config = dict(
    n_layer=15,
    d_model=64,
    n_head=2,
    n_kv_head=1,
    head_dim=32,
    d_mlp=256,
    vocab_size=678,
    activation='swiglu',
    norm='rmsnorm',
    norm_place='pre',
    norm_eps=1e-05,
    positions='learned',
    qk_norm=False,
    attn_scale=0.177,
    bias='none',
    tie_embeddings=False,
    parallel_block=False,
    extras=['capped logits'],
    init='normal',
    init_std_qkv=0.0885,
    init_std_o=0.0,
    init_std_up=0.0885,
    init_std_down=0.0,
    optimizer='soap_variant',
    lr=0.0108,
    lr_mult_qkv=0.4,
    lr_mult_o=1.48,
    beta1=0.95,
    beta2=0.99,
    lr_head=0.0115,
    grad_clip=1.0,
    warmup_steps=200,
    schedule='wsd',
    decay_fraction=0.602,
    decay_shape='linear',
    final_lr_fraction=0.1,
    batch_tokens=32768,
    seq_len=1024,
    doc_mask=True,
    train_tokens=131100000,
    steps=4001,
    dataset='wikipedia_en',
)
Each number is 128 + 24 x the weight over its row's rms, rounded and kept within 0 to 255. Layers, rows and columns count from 0. Numbers have three digits each. The size before them is the row's rms in percent of the matrix's.

# layer 5 attention value, 32x64, rms 0.208, rows 0-31, columns 0-63
102:126125160106102133136132096174084145129152153092113118129129123188138107134110098140139138187102148131140151134134130155122114167100133134103094155097064136145151139127130129119148092108121161
101:119126160140112084132140120153160148119097146131117170128131159150174105114164106107154143114107191149134105147080160128110128119137128149146122108130136083117141076110149099149090125156132122
093:136153115152157091130089131130106162148119140140135145150114139160128105117095117161123111108120048120189158113129063138096100129141095153142131123151111138121126142093141109145119123113118142
115:102132120158125125182094165109170120134140117123077129096134129118163107151150148140116161130101163128155168147112113175156170143139112135130132114070109111123152146113107142109123101132114095
103:120126100125095133186129132102112108108157098123108167139104160112141153126146108096130146115130153142162114152106136121151138150111094132142089147150088106129114126124143165144108172116148053
090:141132134100138115132168134125079169125103156161102098150134146116097124142142144147131123125147132104137146173056156135147149120098131149146106134115126087131106127123122142128203134115170118
097:136104133198132179139128126138146137099131133136166157167106122127135113159132168159118091127121139068094113127145140164100174141120130152108137107112160145149109130152169123150142132146140144
097:121106138096164137149122166139099129143117141110111116140080151095150134139079168125125105088152153157093131139102126107141085121107112128141129104146122117114124106189161128111103137099152176
092:145146124142094158128094157139154131119113139148144147121163140096065074103118086139133127144104153116146082134106161167144142105124100088135140091150122104142115125108147138103131099106100108
092:122145087159121105151122112086152098166139093125133154132150097125169128117092161119146107109092137107169142128148144101159159099132147124167124122144111139177129086132149141107155100153145157
088:157147119169121115147153195171118169140107134108112126132098125121120174129157097123120117159131095142125151155117112153169149139149130145109120138122116137090171122137139103115160097177102151
112:125159100106108143113111134186135129172138098122179108123088170114157128138102128150137126135154123098159135146141135099126133149118145090106136104096163120125093134113116139178130077104150106
091:146111141143119116150108137087135149174159093129137145151141109123123112106107142123116103123142152136151165113097127091134107157078123142118104114132159160089118183155121091152159171172127115
112:127160177160141126117148139147114137149145109132115132131146136159063106143104153126168136121141113107137107137149141116099160198139131138082134114177153093145109163105135122141117135109148160
107:140133132094118171133153151124138158091157115125114100126130176087116153153152097118108127119119111130133123141128107102101118175169145146158149141136136109168171172153091140093113101157137157
087:151159109121165125156138102107148135185140148153129105113120138108168102122164122154101090108145142079129143179128114151112129138102128096139122149124105152164098123179104123137153111154097136
099:126117147132138173161116136109152116100122098148127108087093168106134132137175123086133104098158114116132128119107098114172129126137089135151113124142129122091138152087180134141120128120158191
103:140091188147112134175163146126145130091104086161120114077127105110124139122106089092157159154140120145154114133132113105143140147096142133123122098126157157082147109100125104118144145115112149
089:116128155165126152138168112147108113116125100137156153076137154154115091105138155123150168125135120122145100130087167096100121160164126171174135099130141156114099132124108096128133098100128100
117:131125086131135149117133138167088162138113118135100123101131147087105139124106142119135121134108124089112155151174178151090150112079159087102115116110086131120140145140087132171111143147133148
104:094114140125088103138168092119160126164145118121127123145119144098113174141132136119105142143102157117113079114117098150118112176159107142128122139097147179146150117094107156143157131187125129
110:112069141155146156105129132117156151132120161101134104110124106118109071141128115133104151108133122136162139107135116083120109124151154123120145127091091124126101150106204084127108126114164130
102:126087122119147175126134128153138101176093120138148099098136158142142146128122127110137130139057122117147143139137147098163118156127111129121169148126088140125144145103181144110099187144144124
100:074132143126122160143179143110111079148140108103125099164145123123110109124107115115115151113138101091116125134152131123135116079139140110130120117154133063102134148169156151112115116172099090
098:146111131121137122155139096179187139174148103128110118110142162126104094124141117111126153164137119108138154114146107071149106148111170163136137110143134177142139091157150121140108095136115110
098:102072144147149131155135135113114114147126135142127115125124114101102117106123123105127168136115144138112195140129147071143173156122133143069120133162118106151098126141088126156142094096094126
104:164123118067113102134184109113133149136108120095118108159115110124152099114142107153114149135171136153125101124091154108111135148130082111105107133108110159105133164134166177093109111117118140
092:145133157139116139114141095118155161144134134092112124128126117147131150170122129123146148103151154110119135149141082144172147062119172125099130111129120141094122083112124183149143104143177155
099:125169166117187138107108133119134125125145093157109154077132121128148103113126150122107173188110160137142122131124136133099097139137126152101122151162105103144168142119181138152137145161139120
101:140110111141106111137147118128147136144147172135113107138140148098108132094117091134119115119116084157128153140134163171119087144128140136109121191104147174145086138114124115159079120122179098
104:073144155126157156156149137096133134146147132149123100163134130158177163116113138120103127115123129146136074090125129149104134086097121122146140104102130141112117178109132113096079089112108122
093:073136109126104135139117141081140176144132143141148168127139139108131125132140134131147103132184086121140143126110160145097079149096116056108131106153156115133111143097119113134134144123162111